config.toml
n_layer = 8
d_model = 64
n_head = 2
n_kv_head = 2
head_dim = 32
d_mlp = 256
vocab_size = 8192
activation = "squared_relu"
norm = "rmsnorm"
norm_place = "pre"
norm_eps = 1e-05
positions = "rope"
rope_base = 554.0
rope_fraction = 1.0
qk_norm = true
attn_scale = 0.288
bias = "none"
tie_embeddings = false
parallel_block = false
extras = ["local attention windows", "norms scaled by depth", "capped logits"]
init = "uniform"
init_std_qkv = 0.0869
init_std_o = 0.0
init_std_up = 0.0869
init_std_down = 0.0
optimizer = "adamw"
lr = 0.00641
beta1 = 0.9
beta2 = 0.99
weight_decay = 0.068
lr_head = 0.011
warmup_steps = 344
schedule = "wsd"
decay_fraction = 0.636
decay_shape = "linear"
final_lr_fraction = 0.0
batch_tokens = 32768
seq_len = 1024
doc_mask = true
train_tokens = 107200000
steps = 3272
dataset = "wikipedia_en"
Each number is 128 + 24 x the weight over its row's rms, rounded and kept within 0 to 255. Layers, rows and columns count from 0. Numbers have three digits each. The size before them is the row's rms in percent of the matrix's.

# layer 5 MLP up, 256x64, rms 0.192, rows 147-253, columns 0-63
099:141122122127149095150113134167132087133143106133137131127144152124094140151091133165117129145149117102152162151155116105156057198125115140155149116078102131132104142137156136140145117095120148
105:105119158114151120163093166125114160143133118143134146100164112134127154169126090109131111124165143141146127135105103104121120131062165155152120094122088113117097119160146130162133122158134181
116:134094139107141084090114147124128084095133106090126141126139141125114149157086163106103140144106140134137123114106148115121135131122170100151128090136080135125110089120137136142151163149198160
090:128109152159154105103136151151136114120124132187148146139174150145093107114122117107114134118136148076123151080142145172147119117131124142173130122066118128109083106087136147137118095131118131
105:115122107135173082118087137130127149089109109185139152178135082148110141156163125138091121124148126177170166118136126136102090149130148117128115126121123128119127121134164126140170105130155139
084:138098108152139117141089137140113109128146085128088136150136188128098112168144163123155124130121146155151182130139106110176091123110108133091119120107108127138136142170170143143142153148096113
094:118127141161130116143128091175119096117092126108099131132134147168096088127096075104139154149131137161162120118094138116106140141079140150165112133105078122121117142126118100128090132159098143
100:145138132133160094110086147122097101146102125149090146147136156123107120178097132158107138111176124141115157127124153098103141183131154148165131094144085124119117116138130152116149158177121148
091:127100114116127134098123170122105139143145114153154105139135128081071122154147079150105142134112159147102136092093120080113085125130114109139130134119149149146074118093164110142102141155145139
084:090127146064106128153111170100100107117176099167122117136112120144123129099147103119138137175122178161117132143106126132142093112121122158128104144102084157157132109081115127125113130136100129
096:120094150134090120130095189142140139124104097158124130158117134091136136126157109129102133135152133149187135130133098101130128151105129140151091077146139133106121127106173166158145092171139118
100:103159182127120139119132140087100091154134106099113162123121146093109122155128084156110130119125127140157177110089099129182157158143158151159143111121115136164130102101117145140157117135136138
085:109116145111152132136120149118133115138170120110072149146190116128120106129125130129124129127134205180143133127154125121085106123139153159094160124103128156100144092124124171106151156125115142
111:128134174118190136099099173172123165125123126092122119156133089139087131141118110144114145150162114114148125123104111123113138131158146148109085126106114116124057119148137166157147130140135130
100:137107170119152152159118116128114140134171100146131173114134147164151142125120080140115150144120138123135139075089062134152159163133157082153125131130136146141123145099142117133127094143124171
102:097119130116144092097137125172095135094140085123132132158108160131096149137113122101111120156128098105130135125153103123136110178091079131104096076138128139107139125157139155154125094174105123
071:092123113113119136147141110091103083131167103123079152135137153121120131175183125178150132150094118149126113157117113172158167145148132136113134119116122139157125124120089119116080159116140139
102:088141134146127105125132143136104114134159089143081135121144117173162084136154152147119165215119115102133111149145155151148114162135136145119125117121141147108142138103133156138123107182135137
079:066147146086107095091102168133125128105137121147107130125135148139116128127114123157089082161150191124143150145141136091107123115122109135140157099119120124147110134143150158109081169149122121
096:143127130162111087144108133152150101169156113155109119110147078113126088118138127120107158126185128160121162120104114098168121141121126136113146128111101161151130061120126144159162101135121150
129:087140140118156139112153128148121140105143051154134174128102155148100095146086136099119141118172117137120152103106108103107119157093136116114151138113094146153121102130132160116119169126118163
098:141131163149152117124144122124118126138147148150133175141125128138129072126156117132124149122101172091115141099117148173148132160143147122152141116120134164155089068092108180129155155134088129
111:102159114101109119103164133149134143100149079159124192123174121100117152104134137149082148130159118114110128157112065098121132139128134101116131116112119174107100150113137130158136147138131148
104:108120095129178107129114110144117117095117109101096126118181145125105129161149103117119118146167119090172110137100089165161107154144142116096138132081101133138102128087145140120124122161093117
117:104101170143153119140172169098114120099107118132083156138099165104130154126166120112126149141131147159151162137110116167141119129130149121111095130144105108123129095094159170151119103182111132
097:113121163123160157135099167101077095153128111142114108133126087162125135128121074139128129145187108151140122079126086143123143139152145116145099153133093126141114106148137093130139084139112145
102:107141165132126116137129138138149160122156121168133168150141172107145125099171082135147137118134145176127143093120109120142127134091097103136108125097117155168111115128129195106089106120121158
100:134158156157151128143125112147137100110192091093134176115160139177136153141145166105113117117150123087132117121147137131124140144119162121141118139131109177126076107145144134163135079125141136
088:090137133151122081152105126131120119089106084151149119132087102104101143127105120110101095126109135124150140149123114120110122117131157080101099129116108152137058121137163137178137113154090111
112:094116165101146133083167127154125085133188133116119136117123152121110108163142154152110146147108133148156120162114126152150150128109144106132101145134125166163114095108147133123111116204130135
107:137124133127131128108128106180149118094159123153118119123128143121135102171171114108147132118164128168127144159091139127135153140155134099177092146131092134096124103105169151163099080137125171
110:130148160096151145120100162108141119131144111141111132141119099167124114089127077156119163132133157162111150111149072147136090139143142109124095164083150147172117118157143172144135121128146149
087:128110129148090105124126105169135131121173148097128111159130115136133139120126145158131146149155152155121170096145107112085068158118171109092111115116080130089144128135167123149121106169124135
092:122090146121110117096131139172111101071156114125146142166157158129097110143109138095103101147086158132150130146134115115150112116123145114107159126141102177150101112106127137129076156169103136
097:092112105099110106096077117161065138118152099167117129144137116129149120132126160099115151103119124142151122165120120103153086116131156144147094115103136173181131131134115137134119163104152141
094:115119111085137104155103141148101135134189127125069115148144134169121126118102141120098135121087148124175112142112088098140132132077123103131131092125148114112087137153145126123104087118163134
085:117158124159145102108131120130074123153088115104148151158116107146122117111092103160086099119117141128126178098131142124091123158115141133172148146088117120159111135163117164151145173114157123
100:073133157099159108109096119166129134102113113127115139158169140083138127171127112147084158128139107111139109119137152099139100132122129113147132152108145161169129068110151117130100108140144165
094:122147175155142131099155115122092105164117140118099142151116163159079148158150075109113137138106136114173149170104132105150136121121149135125151169114095124147086145094145122139110097134135144
082:118155117159117112135129162126094111162099124141090144136084099120133155160101092144111106139122124154146158110119119102096120146090136118157158152122112106112113118166157154134158082103087174
102:139115169147147110152108131164136124118094125149147200140132126143147089174179089170094129165152132115131123108131116104142123143141111103130147108102135189091117133120139136116126109141143131
118:142122145143133089109113132144123117081137121119071153124112112117121090124117149111104162106111104103140157124147094148157098133112143092148093116103110122074079126168150111150125087165114127
101:142138111114128118114134099117145134142176132113140141154148130143129075096136127149104167132146100118188158166144094142126074167133098119169114120130132166169121110119159168120139151128139113
108:121147091138153086100135127143117137094148131141139119168162141165141137120137090124095135150139187138155160158134084080137123132104133120144148094148095139137050128132137134121105135118124136
081:119175104133110135147128159140101093157160108113075088131138094107112131160112141160133126116112175151145124114089138178130162090072118103096125134132119159152115110125128134141102121127135148
100:110123152157117096106112136141105119119125082144137126122145189103071142109136089121123145133177118116132139083113119111146143132096130122174099107129122132129100154107124165152079174135144143
099:129155127121158155137102149123119137155119093115118193178136111150120097154137162156093162107109111096151155160117137143131116157142133136190085126137098127165119117111137115118124157150102135
084:117133156096133092121101128125115087148113068164099128157121151162131140083086147109080124156112148115113166149144107146102115128154150139126117147113088121169120129147121136127132133101077119
078:126111129155144102106108081099075117099084115167135142158140142135134153132124113183111156132153160143115159131127149150083106144166107116166159112117147111132134140120089151110115151092148128
090:110138145121107116126130159122121090148120115103123175135150108150083164105161138149101113155151126144114160131123159142112120139105140141124064098136138139095113055111122132115106156089089128
099:096101166119159120119111147112125122109095160157109131121153103144163124156139113124110140188127118127129154150127129126145151135137141124126110106142136135143100097115196127174110120204156103
093:134141123155141120108154155119100148126177133147095110140142170134132135154159115135122179171154109135133189076095152114121126149131160140165135139079127122138137107140139126152138075136147128
094:116153191135131131098106149123115140141113137165125140163158146114076134133108079113118122179146122111141160086114090103126107140095116140151113092131110111098115128114150124124097144072135135
085:085112189142108121107139165128096136151098134162108135113119118139111135158099109139105152150102157125138130158126120124127083094122132136182123153152105172169082139112104151124152156129103129
110:130109163098142108103092175160152118104168139142128129130134104169123144106179104140142152142155138118135144119147119124141095135162102114101112085092141154126061119115133141148101114112147159
082:121124107172180144137136105116094150119123106110119109149158121135142112138100099150103152112132115112120110124142111113150122152148165096165097117111086131129074125151193123158180135104118124
106:113122138157122089128124139155128142131125125116097156120098135178139137147159107141136141126140160152120135134133127112135093129104133076144082094125143151111125151121171145212102080158115138
105:098112167112147107150087151139111132125108064120099155125117121153122112155101157113081117140151119139098140125076094072124147119128139129136087086133119124121085139147137162125127113151128152
097:117144123121126077136083119147109108141129090129120124141152110135127092132107071126093173109122109156155129157115149139109066138139147090125148116128132112175109077151131098111147143117153144
099:126089162106137148148086154143150154169133112123106149176183153152109102162107118103117137130161137138100144104154126103131114148163177152124109100138119145112100160131152150147126135151155152
121:133140140129096111134089124151134133127172136133112135161147160091138150120090102094106177146165092108139130122115111129143133121115148113154096142073112124123094096085193119133116119138156149
103:137099107124173097131120166120117130116155140157094138145171137160107140167106122094112122144094111096189134127146071130115097175102131100125146114142132119158127147103135132147111130135141173
133:138119138159175130076082153140122098090144110104100149139120154159134118153137134087121140124157134137148156127120099130163134157096109093150105164074126148129120105131135164175117130144110110
091:117145122153160110087142086150118080131124098108100118193146144147142120141096134093114117171102129114126171172145100155144144128097115146134109131104117125150097122115128157136171126116116165
102:126106154106114086102096134101113114137138120132080153153121147122137169135168145091113156137119180121133179128148128110137109143106155092138099151148096106120147110161187143138102114112114132
101:096143172140128100094114170128080142099132110129100140161149127146136134158170114143127154178111160153111128146124098110175107165122147151128111155129139120152104096112110140178158140110116125
099:140150130135123103158095113154110091099140111132133149159104163126150124116077139154084116106105160124124158127129162171108138166113182096114120110133082117145101081149138131123122134141098138
109:109105135099151126121124115160122119131174125165098137154147137169101121117131113168160178135113104173149159115129137124155123125121147153124147140173076127081124103141183125121143113163140132
105:144128129096123135097127104129125151063132130096100176136139110138115110088118091152119138168117103112145134132140118147081136159065125093117116165131081150131125110145160153148134126115142155
109:130137106146171085150127112133080109117129117090130127126139102158141113090120138128051156145147132129156180126131121139141148137095147112119154092115139108138094062141141114144135118140105141
100:122078161108166118111139157111122135124105090126132127147135117120159122141105085118087189153086144173128116121121125117127181159124145112154126091103146134169134098117137121149164108120155126
091:119152099140118138132113142129128158159140103099059159123163165122079108123130142123108132133121157115123153107127099162145083153069165106133118080128116147114107118160144114129154115144103132
109:115113130123104138129154158156126111158144044119100111119157117119129131141128117105095160131115149165128157136100138104118123137113107136127078126135105154142116075122163108134134170148078162
091:101118155129166137108135108163105105154144094123106163159115158131159164124086133100134157120124172090142137121126075103145158134082106117158118151128152116152124114152168153149119137092120137
114:100116192094127119123133138133137122109157088145090141156119129117123125132123130178095121142183116141098114137115133104118133154154138082089142137106124137094139080160168161161148133135140145
085:139095130148131054110142131116095101102078113121110132150095163136080163133138152105128155171130106105153145160080114107120115128113105096127139129134148102125132139139159161118112146112160123
087:104160152147137149163105157189138169154131138115078165118178136143128122149156112135128130128108128103152125108127140182102135137130135152109147097146092143111136144114114132165096115121120180
086:116098174131184108133115151124094107143111097131148127155149132130111141072096151141141186103169119116151139144137133140096146127120131101124105100135121141136083119139138175127123165104086116
111:097084118111143080133119112132133072162123142140151118152131098150107106121128136147136136168105135147168139154070140116121076139090127140153129135137122131137122056135142104147124109140124158
121:108151152125107124157147140098153146153154104138145168135118149161108088185106120115115141155137131150152120143101082134115111156085144114152167124068120170123126122094119137170115130119143141
070:140147105167150151166148105127070136114118099102113166134134152155106096127129146110145118136134109104154120116121133163115169168125091113171137159123097144122128098130136104164094104105164091
091:127130116147147109148109123156126134084165115129111143133157129142126094109133138117094162120173137160144137102124083087108081160137165124075139080129099134086134112125114119151105107167126143
097:130149130153124149118130110151110115114111091143113130126189171115108157131115148121112159176125140134096143085115108085157123131143105114128181120100105175114132148163142141092111136134157169
086:132129131136143092133102099155104126145172096168095130115126146140076146146112125112114139166156162132140138112151113169129088110118129143098095148116115152170098107109146147129059130144102133
082:129144121117092124120142125157142123122102120148165125104136086137115149098120121158063107159144173133117175122112100121127133132159155091121144141135126145151095138171157197134148142139099143
096:092124151088145117121129124100136117136172111129139165154147089119135153150138108159100135102099184124130128132096117088116113154128161160114144132090134164165111106124105168160166148124150154
112:122164155138144121144089122135068127115118148160130148154137172121092093124131128110096155149145105096136157140124141123175123158115140115168133092142151150132143119150144122199115093152129134
086:135106142102126110162141116107111100163145096145092161173095151108103115160156125116093139142075154148120148095115130096137114153123160145105108085118150164145088131112105146147135104150149120
135:114092137105128125097139101151084106125136113120085168167127096169131112169126144139168126123167142117152112125122118081161130139096107119174107156132131138132082100140141130151090113115153152
107:120085173140179127135093151189120147089143125136129169119125150138060116103103088122138172129127127141124127102115101081142134129111123112133110125145117134134112150091140121158100143133130105
100:100102129119128118090133153135107080136178108095117139141161134146113091162145152073107143152146113080162111156115111125119155150140130153171135146124084135137122087116143095132103136114147123
097:121115192129147090131142156134130089124157131130098189142154127133113138162119157121149146088117127154145133105113123118146139119137121134156064115146111103107118056133159119145105131122142122
092:134120148130159105174155119166133143098082125125129145133150100107089116137110105111100107118113095171192138146076130119114118159125149134153130161126099120113114132164160146161142098103139141
086:112132135124169130133091141150111138151111131114156165139138128120151114117138160141103158131126160101113117131109166158206121174100168110156122107105160157092140130092121147159151135098118140
131:127076144157153097108120149134122100122130101111104142145128179175134146130076152123138170120149095120140143137136080149106141153113110115163106129095094176121117141150157120135105159124121154
091:117136138145101124150147095164141111098169093155100133145132137108094145132130150097147102161155170128139118139127108112136108115134168121125115102141101141125117113091139167179063161128151160
087:102149134144159088110147148159096099097110136104140107173158175129088125167112123143131151098162135175130164147132130130097114141114131121128121103153099108143113133131143182140097134126143171
107:149167157161171158155117150124135109126141139093109144151141117149098125133143139151106134146151128135125126106077081092119106152152176124165093111107122156139113112142144181093118120158097130
097:142124119124158085106176119139127129113157116092121126195144102162099127114079120130073120136140124143094173147109122142122122160110120099128125138087120132109110088147160154119155122152113119
088:114111153158129109085125114115119111104151106142090141117087162115109142110117132100131160157116161102130171132130121139151111110118116162166125118161100166139130107077130132108099185181128125
092:132099136153192103116144152090103081136106097114113150166144155136131104146131084142129163135147105133124132116116139110153125153150136151189113127124110115094130108136145127142164163135155174
117:109102180115147118082137143141125110146147110093090147135127096102159126171177150148165127128131096105158167116112081127160122162122136124099139106083092153121114126125156145138110124125125141
114:089126170135148148144122109144108158129118065112095155133095110165141118159136097137150153112125136108136140136100087112158157119115119143175107146141138150157081116104141146173130159142103142
104:101147186110139143089124099131119136132141146143102155146131136148099107113098087109105130131105176162146149135107126080143105104141142140152080149144094129121116105088136183130113130124159151
109:119083176098155150111129149114133132118149114141155127171134141161099100123089132102122129170152133127086156092140094136105098130166142102121117125106085173131125143146122145149088157155109133
106:095122108110130115132132119159147080093176130153068127126153160150115100101131100156129136140107117169138155150076139112130125134136119142141117116120087117095124100126163135120081111146089158
084:143145137115103132114086173139098102108149102158118124120109143125140090150126146116122123148177129159166117077107116058101114127080148138096129107134127114103109113155154108148118124156156136
# layer 5 MLP down (transposed), 256x64, rms 0.181, rows 147-253, columns 0-63
090:110140122151123142146142122107097155081113152107093106108122123122143131147093113121126137142098156142097152155118140128117152085137106172093110157085165134140187121150123098105142124103089171
106:135110096132114112142115155087126192156118124106151129115118139115185137149126107075139132130138094094133102147118117168128127118094143141151163134067149105136107135129093113085140109130149109
111:154142133124099135094122110130155114136131100126136105096161125132116139112147127141109137190125147122117080127106146137109143171122142107123153184139110133139170106115187097128153058128136125
089:146129144137114113176131108120103128159126079111123139132112126123086157129115085147131118133143083103131150135133096130097194140117111107138161151149152074150124145149096120126143137142180161
103:114129091145147124113121067118143181117122090112122155138110134154188137163136166107129133147120139144157099128153115157131139105149124068137132155109131131150168130120105101101145166136112101
084:101157114118096176130144117124125156149112106163166119133143140147064102123154112117181117092152120132120163145103155156118170141139137094164123130102154133124149097142150126115167120118101107
092:132099140129160107154119127157122122137093120111112166113112119110140125155151127107133141090163104149094088129132130115169115100148179155113143110118132128148139169152043147155144107145146115
099:131120115110116174125133087142124123111137166104153153147143118075121126118133116137121074133115105138146113135135154160155135167106077173100148151100145089086145118145147109149118086141151109
089:173116142107136100115119128125149090109087075118124139146104105165190147167105129115131125090144153141140154143166119121143155135125121124124112105103154111146131072133174145107133136104094128
083:141151081167143148103156111108156143103122137102133137163097119143119139128118168132167108096175113124094067142108131129112129118137067136114156149119133087120089137173141132130134140127113130
097:126104081151100146127120116116138135144154087097102137152094102094135157141127123123091152156157152095153083168119142160114174151103103143164137161133136091093112137113136125123152143094112127
102:115147136116133130104150173144148111095139140129181114164149114140116165101127183118150152148135127114149091120146124139114099165133097118121121139114059150107146165124134134149083147149100100
088:095113155112147158159134104101149100143150156140157162162136126116096147141143104162163140094143132123126164143118115106161125126105200173107175106133131130106150112121154163150134139142132135
117:136108134125089125159139102149153172152126146109173120131120140108075133129153100105139077136115144120129113124140141145138131132170136188119116156137092151113126156123062163114105111127115097
102:113133124145135159142135154099117133161114110115089148132121120162141124151130107130110102088119103150165093135127143165128133113146150028152085141138156092147122115128118132120164152116128152
100:120091135133150097152162107141156104172123153124154153163138118121128116107131151138120127107168080049124112149133112140103127152133095158106113155138144100081107105108136150119115123163109123
078:141142123143187136138146126173126145120132124134169124119112115166112124083094109095108107132126129108137131145136123091140124120162153085127138117145127069149122101139202156087106126145140138
096:090127137092152119112095147146105124099105157105123115162104085133150115151134111104120144138135137137120092148081164122124135121127153166131091078125146127122133176148069091135093116140149114
077:151117125128191138130161100139135171114122119154144086122142096135147144106140120099180126111130082128127097114099153133161148127109103137104118146134134138128139147140114153189141072151100109
095:148103113139113113143158097114151095159152110163130150100132129116166150114129099139125116125170096110141115144085088109181114138161101078155134107126102107138145134141143134149163155084128098
122:117131082095124136125148152164154135092124186153172117101127132131145119152114138143151112131134139161101132151159142098115166111124117088102124124154143117167179142120109125071151132101145106
096:108085161117128128121150128164093124122134128135127103096115137110127152108127090111135127110130083117146104090132076146136177143144075075150151159122107116110129169097152125100129105154148117
102:128130095122133103094140151152161122131126162127163090113153123158127094089139094116139142116109151143126141139157092123106132157126077095198157168110122093139156142136150089110122117120120123
102:149178130097116133107142137144128140069153151084131155114077103113136137115097171120134070121122164121109086144131152162125109151092104132162135147155124106101121136132157136153133116127135112
120:083140143118134137056121094146139128125119094129109133112122118128123141100136145117135156141153130138103172102122149110125078168127138107161129135185111111100149160149165124117146161109122078
094:125129120140088092138166122092122132158132101123136120165149167082109156117102155076078128179103133124115102161101127104166115113145115171100118140113127143115128134141104107104109150106113119
097:144119105095146151105111157109138108102129145121123127098111111187126136122139095143127130153125133093126151135164139143121103105085033107142136144116140113128172161137157113098154125117112143
096:119124098110127136130129085121146139153146139141108162126107099091123152110137134174138127143059142169147143134080146141131114116180170165121117126133176102124143094104158111139154133109130145
085:104082144158100157085158149091117118146191104144134124115103131144103119112122115144135136145163107130123109133077109127139111131100122118115099107136131125124099156108135134110100125100208125
106:153151098136134119107179120157140095082095120139166098150151110145122156132155139133179126129134119131134127112135120107109101128170095104110117129152175128092153142163168127142183145112138114
103:149152077185112106152107122112141148100113102148144132141140143132162126138164127124114144126103177104097120155139157094121152142160150087129149141146110107110142151140065123139125166132090120
109:140126155130144138143127127091145163116138137157094119076132176160139123131145102159131134120149126130100056072149119162184132119127151117177115122134136145140112119146106125119138089129156134
091:130126126125111204147130106062118141180107136104129109096146097132125121118152134089149101111109135086097109104136135158127145100141140105155122159097158096136150100129132111132159113137107120
092:141152122165097146105129120094104130197119129133134103110119136131144123130127136098152140150142086112153123098130106157139090050133102148126107123107124147180145142143147121086108127156147105
098:144139127155123152114163139124118097099092136129151105134121123157090133088099133135124101147133115126124098129169100161124160142146087066152125170143113125168115133090178125094132099110105133
097:172150119133088138129119141122127122121124168134132100119111132134127141134121100131156116135143135112111072135154138158092100073128146130107128092130109145130097087172100073085142166149100155
085:108134166123097162122134145132166163148133141133133120127120175139138129110171140127174164145145096152103073137129141093154123112148138080114098134126161111128105104115159115096118155180146122
098:166125136138139147124144124136118125111105170147143105133138155101114146111144093097120118155157127119108043115115113126138087136079080087108100117093129113146151138141115100099121113158133152
095:101139099109131095119087143115134116127159074106110137136134081133089145138133155131135140114106145187112152155110133099106119142146129176070088126125124161122134109122106089132146115141166119
085:143095142111101116072143113137115132090129136150124125174122167120110146128122151106174167128148112135116061163116107137124131158142095126104122148161175154131128144139121106115128089143153093
095:152129095129104135130137163186160100130164157141132124131118115122121142057126127107123125106108153147143114134110151180097106104119068150097143117119121145137103088135145139099103162141112142
119:098085153124179099152120104151141111156107086116122095118156086184055151119134121141115076120122130129139126104117132096100118137138091133119135135111136097138142120123157127135114150148128151
102:126096154130151126118147147149160092104155115146151129120151125127123155171134109140102119140099145113120072087143128126149105122131083180128161141140126151148150139123166142116068109123130184
105:143119110085120131131156165102106131133124143170133113113146163138097172119155097121160105164172092073113121086121135130130101164133137144123171128149137172100119112120140133171119132116142104
082:134115127086173101094121136118133112122140130140153154100125154176147159151112133142146142142160106121089118169120125128113078130188099062149107131143124132127100140105163145137134125159144139
098:129136130138120142165149136148145114170169097071116157141126112116109160190105101138164136093161116134157103169135140140119110097122136113160094147097136112119168116112128141125130139122092162
099:138106108082117176111120166104161147165138110141138136122135150125139106115113156118074115097136122111095149119144117057147115162096148095096144140118103103120098137129135135151076125133122117
087:104122112104126144107104130085094133115119151140111164142152143111110124110167102155101138126109134130081128122091112114089140158134141059153170103128187131099129151127113098115126141117143094
081:097156139124127139147157154190147148132177124096077148129118120124140101131164128108114122135105133114171144157116118126175147146097123096119110115141138152115114111110181132151151105172103155
085:092171132139127106130096118149111154111116129125143113094114114163176156103144120148166136147125128114137140144116090097130161112170110118158161135117136127169107168125104115106108133100076180
102:134115096088118101162120110131084134139110147156102138104135119105190144168126137083107122117068139150085153135134110119111147141164153072116127125114136111124139103137163129149142150121155135
089:091171124142094160141134106163177114086127131165149117123128119140122146137126186104130127142124118103116145153090157093098131117157125179118114115116085146136082122131117095149103139109119105
090:143152087136109143174105148143117127112110126141123130098104153130165054116147074148085110133115105108165147124132123134151135119093090166141102124121114139159136106107073108132133138120134138
084:127157085148137161151123067126135103103152080094164119129131092097162140112128150093152094148161099119136128103089117128122128109134176140115126163128112104102108121107143112154123120091142124
107:157110113118101118088138149172164130108113143134124137117150141129120075121151111125105122150130145150162136128129138128108146077117025103136150107150137119129091120131122119108126101100151114
088:134112153107154116133113130139163111143144076159138156137114117128151171137125104149121143142176097183106169140160064121160118116147143169107127120175138168136104130115124110119113127126121115
107:128159151122118129151152148090138174151103131122123121123137094142137110104126142127159122124165137139126147158120208148118124073126085072132134124129135133121154144134072092146120158107131123
106:167132103107117123159137124143111147085119141095123139144114094158147095164139165155144121111131146119069070110121153151157161102149146097129128127155124110118127172154141095100141107112098138
094:126145090130098139136162110141123110124172150136145165168142148139127137129118151120175098108100116137134153109134098118157128133075171120118100093147099152099137112107155168189126129111131102
104:149110121122105105098144143137125122119112202112126123071124150150141141141148126167148129134166150092119113127100138131119136084117166186150117119129146161148109117119120077130127118150179126
126:143129103106091131126124106111104118104156171127152128136138114133177117117118137108147172087141158116139129141158126155114154114150174133095137158113094134061093140138122111161158153173123125
098:134139156092119128092138155116131131116140130097134112100108156137117122123143107168141137089156146145133137138154107115137105063139069045135088127112119129114106120096150121134134156100136111
123:178172105095136150102131120096118115105115117131110056107128102158154136138144182145170133157108115131116126127122105132114118126133133088125143119134116100127091122139154155178115161103130096
097:082159092100138132121117133122131152122142188143138135146173131092107135086122116140127134114127107159148105142127121066159115144135145080163139106144109131121148168133185118114118147132152103
105:144135179154116134125124080097123102137123151124139097106127114113154164153160097109175119096136125109115120099117103132124122084133160102126111123110116135138132152162173127119145094160085073
095:125126124130156148135147132127121140145125106149165126146118105108148139082178111132195075118127141103165105128139126130134146165130100125125198157116142171139163148149115148093124138109109116
094:139121147080127106102140145114143092129122154127111129110145111162156138098146130111179171079127128168135137120136176104158132151117107115110124152136111150117067132060141129147115118112122140
108:119116088122118184122137136123102121185161128121147132104136113134132153105130148123153101056142118108116150113161116116179136098128180120121156147121071150123129132109156131155140116145119136
100:154106126153097120160089116106151119160104136135143139119090130094162155151160125091154160156119136149137130137134118085165108107096077107146110083163134132110150129140106121084151136128098111
112:130139150091134134117163130136161095113135122123143119098074145119138143090121153115112098134101142099147097143158132065143133153091127179111095116109123142127128146160162146101161131146080132
104:085104149151123090080096130141121134103118115099114111111132153138129070135139092154128124143156135145158123120106136140121082127081104143133088119124089145170100156126100169143098114151136139
091:112128131136124142082154144156106135158133179142137108097197169136133122125119144132144088107097163105128096077130145136121096122112100094113152138158117103146117139118142143077160124134127144
111:147105115168136144151149138114158134136085116140144122166109143103134162141097119107089096120110118133127139050123156108142166161113116114110129108153155097118167159125102100123175112147131122
094:181068098145147144114147143129140147112121119135144110088111115108148106125149116151144108134139082098119098148161096107128158119127102104134160141156165111127123144114154136107150192106091114
113:131089135150153119116116122130116144136105098108116096108115129123166110125118097102102125097098157139143084158172134124163128107102103098151156088105147117158142142082085169143080136134113131
086:083145171155114183154126129158115128154160111112105145101150121103127116151128107108159111097120141146119136100099116108127131137137133181125087133148147149171094080120093104154146123108103112
088:094083106128103117133100145107121088072141152133167140159113106123094152133105106129113150136126113151128193128113122093127126148118130194150088118127108134120130132110133105132165137118173121
084:144129118120108150129128139107135163113160124143139169123116111119089143152115121118127086135107138097164130129104145063147115135126092190135155133128098109155153164062132148168118105134134130
107:134128096145150118141136162163173098145105132173154116119168105122147119112129125152133098125138139142123135156128135104166088105164155058145148122110126127119127129130141088169142096128158176
119:127128125118101107120133157132166171113107156129147120089150136138117103119132142125130179128141121164130116153122104084085123122126079069133106131112129118138161128146054099160118143110130151
074:110125123118168128131096147145141138123173114144121138135172100117185135127145111151103166140164118169100120108162133144114082156102135076086122098075122109121097123138122133122135115123119158
096:143135112133128196163130124094145080128134152138157148108068103122080142130145155095106123081117106117141135097108160127144119128125169161125115123136166111135142148138149101133142091134113149
095:118114101132120145096146147140155139139196171136131134148095081172114121097137099128104139144125134132164109143144127179136102111116046128130142138142145109133137086101133128121129104125145132
092:135148059180107174133156148123125121154115147112137102157140098167138148119133161139107112087112136106122143159107153153120159134165096146104152139117101124135173110140129102127119143097119097
089:095135155102124131137134139105082091141123142131060156133147161163118125105121156122115153128156132146095119175116130097138127096166154113177092128131100129106127080129152124132140105106154109
103:160121133148140147141133104137152107102143174115162154140104142112123128126146144092153113079119151120133132096153118132127089164146168204122153138129110154126159141120126155159077100119122107
107:152147137122088163127130099166120085122170143134111148119127116114146157145106131121154142156130083161149131148161127109126113143144132058128140121127121115117161111156159197172127124140107123
089:165125128154138126121108132133150131103117142106154129110115110152134175141152091105142100180138099135141126142117161147108133182131117217109103104121088116116106137137089095137120129109120114
134:089129135126137097086143152106117126077115141176089155189115137159156134142096124124153105145169137170133111127102126103105149135115119116152139099137147133081093114136119097106111108121148110
102:154131130127130097171111116132140107126139099101151148144100088121163144156123144115125114127080107113168162165127127159101132145135147117095123109143156128121128104073199140137174157143130135
101:131112145083151145115115161111132158092117151149151144141146142136128139102143099125076134129172123147164102091099143122149096165102156095106104139124144104117161090087130112089135105152136099
095:124121148148114141130128079150135132082116149134090165156127113147122148128101100116101101115099141121117146089134160137093133119136115147116102142098121142105102127182106101131132189070090130
093:115114143144131144098114137135127119106109094106089134095104174098108106137101117107113115114091139128130159187119149146126150113140138165142106172101134157137147151163065082114114138123130153
088:126104145141149143100129107117114138116108142100137122107156166136142110123160120108107114124139100125124125141080084135107136128128136035122151159133073085127168112129132114097147130163123155
129:070086127160130104101152093162163091139130110097115143118133145110128140154130175160149148122131112148106103132088097152142144158090103129134124155162168133142113133087126103146145151110136131
090:144138126160133135110135137142190131142117137118179101113146145156123138127112103118122152155078114170124080123126101111132123089138072120155111152107117157154191128107124114102104138125110113
094:114106149104148142158157157138098133157125126166125127128119165152149122091136122139139094124132094131138106098132089146141103077135207124134100145105162129159112148138074136142132110136096126
107:152148106150121100109145122140124104128124095137093120110150104117184138158093126124165141117126152104148101150143135117174094141113097115131146115126162129084120145092114170106091159105094171
102:093159163104154139118163120117087151124112077138108101161128113143149141116089123102139094112142096163164097160095143104124180112157143124121082118112121135123129141117150137136129126116098174
091:129136128059144146131123152076129069102107100152139128127157151172162108134125087159121148154124138152111175143125103109097142138102113142157093126092138140148142129103137102125136112133159128
103:134154126152083122097109102146169138128137148147133080126120133157127143136127154112133110134117128141132130131152151131104145140120110243102169120135113127144109113161132117099098129113101116
120:138114165155133122115099130131102109143116123098113165101107125149141169135104126187123149118167105130104158134147110130153081112147169076134121086094135164149151149132153104113146132102128097
116:114100070127128097128124104151175159124169100175106122110113157139120141118127168138148153123061099146113115119143117154150137138116116168111141134134132143123170112075146125136102147111109126
107:122151129187152096138134087171111151141145112128119174142122122093125126114079117152113095123108125141107140166109139143088160139176129160130163152148114143119109148125096144144109121086157116
110:138110160164122098140158154150147109088147130131152128099143130111140093128138117105149152122178141116116134126125127123104146150131104100137129130166120117151156150149034126119146143072100120
100:147152079177123149130151103147135169157145113118153111096133105107124132063077153117147121108105122139104119137149118140133143124130118180116152129140099128125092136141149148119137158084087156
088:194143108129130161156174137084163118115144137115113145109057106110140146141109145120142106124117107114103106140130133121120131110140150154096112142094109119143141149091132109145175103118085103